config = dict(
    num_attention_heads=2,
    intermediate_size=1024,
    attn_scale=0.0884,
    bias='none',
    tie_word_embeddings=True,
    parallel_block=True,
    extras=['capped logits'],
    init_std_down=0.0,
    beta1=0.95,
    max_grad_norm=2.0,
    decay_fraction=0.603,
    final_lr_fraction=0.1,
    batch_tokens=65536,
    max_seq_len=256,
    train_tokens=548200000,
)
Each number is 500 + 25 x the weight over its row's rms, rounded and kept within 0 to 999. Layers, rows and columns count from 0. Numbers have three digits each. The size before them is the row's rms in percent of the matrix's.

# up: layer 8 MLP up, 1024x256, rms 0.176, rows 904-928, columns 128-255
# down: layer 8 MLP down (transposed), 1024x256, rms 0.177, rows 904-927, columns 128-255
up904 099:547484492529468490473498529504479527537513502533525510488484536469536509508486477488536500469513500484495538485516484558506500517483471491480555456480535480491488486488474524490472469542529490509496524519536520499490510529462523466503542528531481508464500460496472510519492495524508496456511493479489516504507550492475495499480476518487517458514497487491485518452512514503548533513511
down904 106:537494537498560484533532526512484514485464514482472485457496453494514468473507483502455536477510507517506508505489498493489516533498514513526499524542490545519485494484516496508517509532518519427516470490497486507485505503528493517497473484472483582526470502512486504495528497458498485517492466453521510429516470506451451523502491511529530486486510484541474490537498469494481541525455
up905 095:469479468533538496513510486495493494509464534520485483523489430544519504512545472514499527520496500511486529482492524498494484478482455528502486493502520498465544512505509524513489490544505498530523499519487492508492496454442503486490506495502474517485493536504519477476508503550506487501498451472535486475509523472484502451562534509501522530498468542490527472458503484499492485507477
down905 102:497517544479482542510509470512529495518512512500490483471489517481512492498463548546535547451504512492509493485500468542461484529453548506499561518518512462521505503491492479506537533476494484513525500478534519465539501463545508498509509477516497504499494513539535520475532497483495503505511518573454500519471515481537504506466527496519462487468504484517418499517519519532555494480518
up906 101:477462516504538500440505500521460500520554506485486500555515484516526459539507489469498473520509488478503514493527442531461497499517521550491473484478507483452443489483525526495517512478537549505551505476484504499497505565461549493488474489491493509510470483503468467514528482477497489504543483526504555500499524493527512569490497523467467538543514452491495500488456539507521509462468
down906 102:479499557483518467524508487504540509507474496491483501514502504445505546483497486521483484523444511537473492497497500492495520484504475515520466486533510508521483471469485472540521480450489565524517522478471503518498503518531489523510521504516512498489531508451497461543448491508458421467479493471480504469479534490517501492465492515545480500488518470472541471487545492488467497440461
up907 106:490504508534494513501499494509470491457539523503523502467496534500513484496531523532517473466485448472478517497483496488477488490482468542493476519491526459487513519478557522470493492513507487483517471480491470503499502460514523494481522521500513495506486548523468511494504480519483501476479492479501500493496509512455546476504523474473496509451524505465487521483512481471538484483489
down907 108:504493541511514537477496506486509500498493490500552511484462454537505539513489496484418514458470522528508478526518540521518525497489494564505492505514491497525484540528522514539534507535519507507478512523530452518497501520517520526495561499520476464523466501530513528524483542530538484460522516520454535477500491521488470452518526475525466486499476478490478507512517458489486495490516
up908 096:483515527489494534517487503502514520487476510452484485547525489501472494513496504477513525516489518498522498483499516487493499504525538528428502473475464525519490524515490468511497489493465513513510491523490494496528533455521509496553520465530475516494459516482508505539481492513477525475537488552509505502545464453563536500550534513498459497498497513468513481511537527519523460472506
down908 100:532502509517521492562492513533518483463531534519481471481474521533492510510494493510505525478505501527516466490514503477534494531504489523461498450442495524496501532511470522520514471514495525486490529493494506503475492494558490480527474541531485522519453497499441538490532502500498501506532497495490462488525471531495473525515502484479470506525487493509465536482503487495501497500490
up909 104:545524517511510483493519508506504498461518510488482474478493502475492463526496498479506466464513525564480487508430534532482503468504517511487466517498544489475505534506472525473534505534464507496470492483509469483477497510481546474493525481508501488523478550472504535557545488494478508494465523516465474491546449464496500484531518493537505525477476473513516531455490481491507534470526
down909 098:497521496496502474550496479495506465490518462488526528517487529548496464519542488452512498496532482438513508466521498502527504454495472496466451479502505496535486503509533543508544459533490522485507498477499502517498490479505494521481512458523486512525503480473554469484469495525515493526509509500497493494502534474552509454440459540498542505524540476519516475445530514528469469531489
up910 101:514465543525473461460496494510488488549479470525480454500540532524545505533442510520525524502509517541463489544475516482507498514470495495477492515531473479500463495506458467462504518491536496494517492501515488510483537470459483439511479530496475493483497483498496475446505521511505517471511508504511478526496508483496499539537503538525516458520527522515483491527505497453510518481492
down910 099:458523513495523482506505501458496496533476488526479528482567497452454471490527481485467479527546454522542529483488521534496498503468484477541527480516486546468479480526507484495507455507509470514539494488542504487510538483453482514511458543480514496534513517512458491520480514469521472499524501542481522480502518488489467487487447487503472511458517483511550490524508487528472553482501
up911 098:517509478511465472509496533507500501472534481504469506522516487431483486465541525493531472524459486475467496468403493500513509497458507478509455468473465526527501523515530484493507501482504485482496483495517526488509523508501476445464448470510470491487474551484561510506478484504519494483540482478448483516495503497466530492511488482473485536506502541517514490497527515455458519470454
down911 094:490505513494506531515482433485501522492512525528493481498501457530474508455492484506513486513456505571517481516517469511484483473481493494473510496524491477478482507471471478538498504469475502506469491486501478525483473496463482498551499489473505538546513470494528505490517493521490531485466500529545502549513525536485520484477537516510481516452477482483432567500491515502487472542535
up912 113:506507497508536469502484474497484504534532480463528426486509547492477506517510513502472479550490454489489475514506516485471457528483488445487500517468504480491419458497534476523514493548504503483512488532457516472504506506492477481464540499514535527507461527504525525516489498467498529475476487482487507522504519528499484471547481471514495517493495541526523525482534538500528499502478
down912 113:495494494535466503489468528494484486461528521513518479535516537463461536472504511509475492498497545527482513491489472494488504492467507502515520462495496462502526506467498507468537482516481529519484472476514541562464490559477478521471493524444474458508531534515454488512517508474483461503512538485495513481521483484477490486483523489485502502479513498467530481447511477488505472497485
up913 103:475496520481519460499490495500524506515502470465506481472470485531509495536491502502532485585489522467466479524492497509484521535498476457482510472548488532534479525502511504468483467535485479462515541486485547488505493525503516493526514539468537450476523433444469540506513527500463466496467463518487507508458506486492517470498496500531516549512512499527567501467528505524476503481508
down913 100:507456541530467508502496486527513541464516504467494522476491524495515522519524502528518501476496518533521508441446455471466490473482494501493468504525495483534543490468467492509506471489482561495484488494464526531502502528536504516476454480479461465511475519497542515491481449493485478508536455504534465521508492502484475523477541502472511506483510504497474483462497483510567503512489
up914 097:482484525475531534511514499487498488462534494510533517478502499509497559457502489504486462493481503472532480562513511473494493533534555505503491539476483515490505452482500499513479531479491477485556506547452461501533467516537495501522453498551489493511488479481502498512513515503513490502450488482534494507477514490480502501505495466487508507505561505467513476479526467482456502496552
down914 094:484463451558521498472508512469508478494529461511449528513510507477505477476529509547509533471503486513490533484532511487488537483491445512510483465494518491501518508450464519470520461513511466493506511491496491474463541487516488504480522525511482499481529541515479471493546519551498485461533449543542472542560490501490483475490474489482529491516466506528496508532482541553545465525508
up915 096:519481487447522489530470478485513485542503519558442515522479495493509506492506441479461459514467461506473549507520415535494478488549482545521523524496465496498438481496529488515484483473483509493517510496536499492486480492483489474472511522482492513476499491508491565488496524521480495536478530514500506514502487448501506484505480514527521521535498501480505473501544491520470514504450
down915 102:481484475514498482504492463485448495511526500492517520511496443517461450531521517483500497489498504516517492555501561497499473474450524502491502490500487478480517571523487515481496484478512494505504491481475489527487531517494488555501511514494530455482521523525506486480509460504530496520508507483510465488506471481555482526474493494494490523510549456506494533522505524503503500517520
up916 097:446487479498504440508492488502496521489499500532504473525451539456465524517471509517481504480502544535460533498520511473501477492506469472524541502470476513501538498520442445453473506532513485502470506488480521532506541475494511503449488483464528517485461514506487503551498497499519487512516517493459441536491496508533511472510482493520513520499447522506516474497511527527519491532480
down916 099:524468556495502502553484518496488468466517512471476508491462425546496521562491497483514531503545498505500499509529449497529505498461507477524523483518539498453480466464536484535498506534519521521497472485525462505489522500499463515481481508502503511513513517501513522471548516481530496492451506551503531441417507484511471493459483448514486522475532495498494492528521497526487528526513
up917 097:478499516495479515468460539533527502481492480561507527477471552452493506486482512527503455498511484508482513458490454536505490514520498465496526542482506502481513521509487496505527512526508551501512487533504463518472476506502494489514500505488500509490557497516502491562477505504485492469556549499509584500487498528541523514497479536436524501518478479503465473562499489499490517504487
down917 099:449504517487531529504512445475502538505508503528488504520462489497494486467479486523462452500488504514486503440507532543476508504494500521453488518454504493491483433502497498519473515475508492488469521531495541500496486529489478518483475487517549553457506521511521480520493503526506491559509496482526481524507479540493480519516434493490520504510500492490484506475479511441507502496518
up918 099:484500533476477498498462524509508528493540501546545467551514527469561487469492533516474507536493524476518474534479521548449477510488511517499500470523491523472499522492549518541534462438491511492492490508550540465455493546501513533503463525495449470539544480448480473483469493496532491484516473507503442503489506495490519562471476522535499520474537516496495512499475510513491523498488
down918 102:479534531564523515520452494510501505526510488490515542503536538518531487489489552525463534522516487479498493471485487515471491473482485517498500472480520455499440456493480524516540497517494504482501510504509468497476478513508486518506544477466502552475483541521484482517493518501437538482496505522471490469504493491488463497489466542454548461498496530484547522510472500468461481491537
up919 099:490495482512487503517511501473430504488456526489504483487497520497502509513546460545522462469474521487529505534501499488513506518518497505491486477500514494489538504497511496521510554490468449511477509486471522512487516481444500485499485486464539508485511492517439539491532495549560489517487496506523432519490508510509551489485490479477496488476487463499490485495444552525537448479472
down919 101:509492527497490503494470462514476529496518516485523476507525488526469535534494491548513504464518473523519464540515512458449490452509500473500508548473535524522504486448456487510531501457495500468499521505527517518516481527515459491480512499471516521518519492470549467524512508481451522478522522530506528497552505492562536470520479506516476508501524454451474473539519478469521465478514
up920 111:503476510493504486471477478461453540479478507510501465478477466466506487482490469491473505500517493518533503514507447508507456481478542539505503539507505537486494492549506488489485522517544474470512475508491477505489524470445462507532515524483518515462502516533505495489511452527494503489493489493463514514510508475576565501515537455492530511512526482507453494444484460491472481516509
down920 109:505467516483521474488502541479489486490516505486499492518518502503473493511509481471479508492515524475579430501488470487521490528487514486538484546526535482466520516517510488513482536468555509521506444452508557492524524475481496513490489509538530497499513545530527504507507490463539548501513488505442519464482536512519524500468532503510460511528514517468491497459473477500521529519504
up921 095:482488488495457469508495462489491530474530530477485501506513498506520494483471500524538551500535543457511516494493534484487521491497489518490506484517471509497522499494479544515417485500501479466464520500470493559529491489504526472477517516478476487512515515509508542492504497505495502459500506472503491461530496533522509518502517461511496511522485470492491481452487496501471492527485
down921 097:529443506464537484547500528499485482459487521471504500523486516515491491505501465538494521500477470523474453473552475510481498525468501482503488502510519543525501523488489457497538486487520494508498504494468489462450501558478469480526543493528536500504486474483481517472529537483515513542470503512512518487511510482460478523525489489502525475508519500518522501495551458503499494481508
up922 099:553464476474491498478497487494501481455522527527554481509463502474509469508512503492466444492533514508489497486498477493491502482511490515537482463465536483502535507548499474451502549526498515487474523492491514543442499514493537478517488503490493546519508461498511472501486485486489510506510480515487481480487519490487495523541494495502501493501483537501498527524506497489479520517509
down922 090:495473532520512466526526516547460462499526521483489504489533511488488553481518514552485532513467503534486521507492527487521465459515522467520491556532495488540476522510521474510496496541535554487578506494502481490506480512512479498486512495484493525490489537483536481503492486466513487473503520514519506468555544523501465522474491482486490554490539500506514501483499508523530479473463
up923 101:519514477479494477526459533506514508506516467521505488493525522536498518511478473490527573485548501447523524483498459478523533470523501527462504497501487487523525470505473510467496504504507499504493506492500469503453496488453516526481482454485511519528493471576541473510504476481546546508532500492537465496510468525478521476520517482541513509477505453519501471498521543502483492506510
down923 106:479523506473498509531503470500493511507499484471477482521469485530494531502489490515517540522528499481470526563450520484522500519506470509449513511484484490477526498500492483516507514490522529524485477497492520543489478474483507485497513496471481513458504456439526479556539490491459530474544446570460496509480486531497524515480443491512502506501487501517531522541507535542480546482490
up924 102:532522482488520500506487481494479473457488495511515507506501497496454531494508493505514488442481484480523532541495480524497479444492566485455512521530494506484499516526453533502492477492487521490554501499468518479499531484469520507466519485535496510536440507529519489494492495490481500550446484469490543520523480509491528550485544525493450455460510487500524496461497485498492481480521
down924 104:478506512542510524503588498494523483498508483507493491468491509503500489494481516484518490468525529477530507515485478539525508509508487530488480491497526496544551491524515470555499510488508502485473453499532505473461477528490482515473481495465545499535492474488492519472502466464496439494511524459519490490516506502501535508466480550464510484515473478483505539491511518530496532501534
up925 098:508462475485463433505476497498506450533481475520454497518562510544576457495486473517493520481556493502521481481505498513537462548492530489524495541491503502512522540475539499503475491468481501492507508484514538473529476458551504519494487419496467544543513505511484489482490514480505508478515499482544521474487480521491505542505488486482511507467505498488513468513487505521482504477511
down925 093:496484518542485497496470464561491511520505495468528524524530470491486515461505509501463453475524476490471492533497489506525521502484464452501460480539471435472499465509500486512484489501455488495496524464521499481471487550553503530479543550501467459510479486538534489527469491490487460564493515502473533513514506492455518514473494467509496501489520524426529486522494521463532532484512
up926 103:507517531461515532509490492488481537515484471524484512504517509510485469494519513480541434517506507501513469528530479487554490514525514517497519508506494519516490499493481490518528490519511507469488565505459499568524496463492492507517535479515485487499497503518546502534522523503447541528484467547495498484449500515466500535494483509475467468457498487502492522548510539482503467511494
down926 104:506525501468489505537483521508517503500497510476482504496533511508443497520498474448491460580470503501519469531485489449496474528526431476528488518450554510551529490481489493471527501506478464516498474487475506457493514530491463507517517522518462479497528502521448540494516502525488506502503502492515537478517485497468498470552525485511512540501484486541465526518535469535487486512526
up927 097:436488501535514510511496495480439489487501495511536473496542478492534509513473514486511504492473477474485558502523458496502464468470504484470490480508463537492532520460461497468534552497467509488494483466528498537491502515484490472487486491530525537497526509511487519435514479480478455512487516512481468534460476485453504495511473569549516522500523515497504482521504480512518517491471
down927 093:513494513442486487493462499506515511528492534483522514515476488530511511544504473508499472491503542512500489470499523484483480480430466471550513483460500511450450503507518521512504496516521493508575516517498526474486529489523511503557477512529476495520460538488476451517480514521522488460482482521511497503485478438523501432490540478500468483473475543488467489510501520489494509519511
up928 098:509492470509500484519505507486499475514470495478500528517493466498504537515499523494478461567477469491478501518472480529491487462491520474493496490520521517499443485523508507503538481508489488554500478500518451472478501537544486496485461459461531515491495538510527494512466478507515476482494504518503539475509498535516497461535482516497498473430526477508474490486523512485490486548480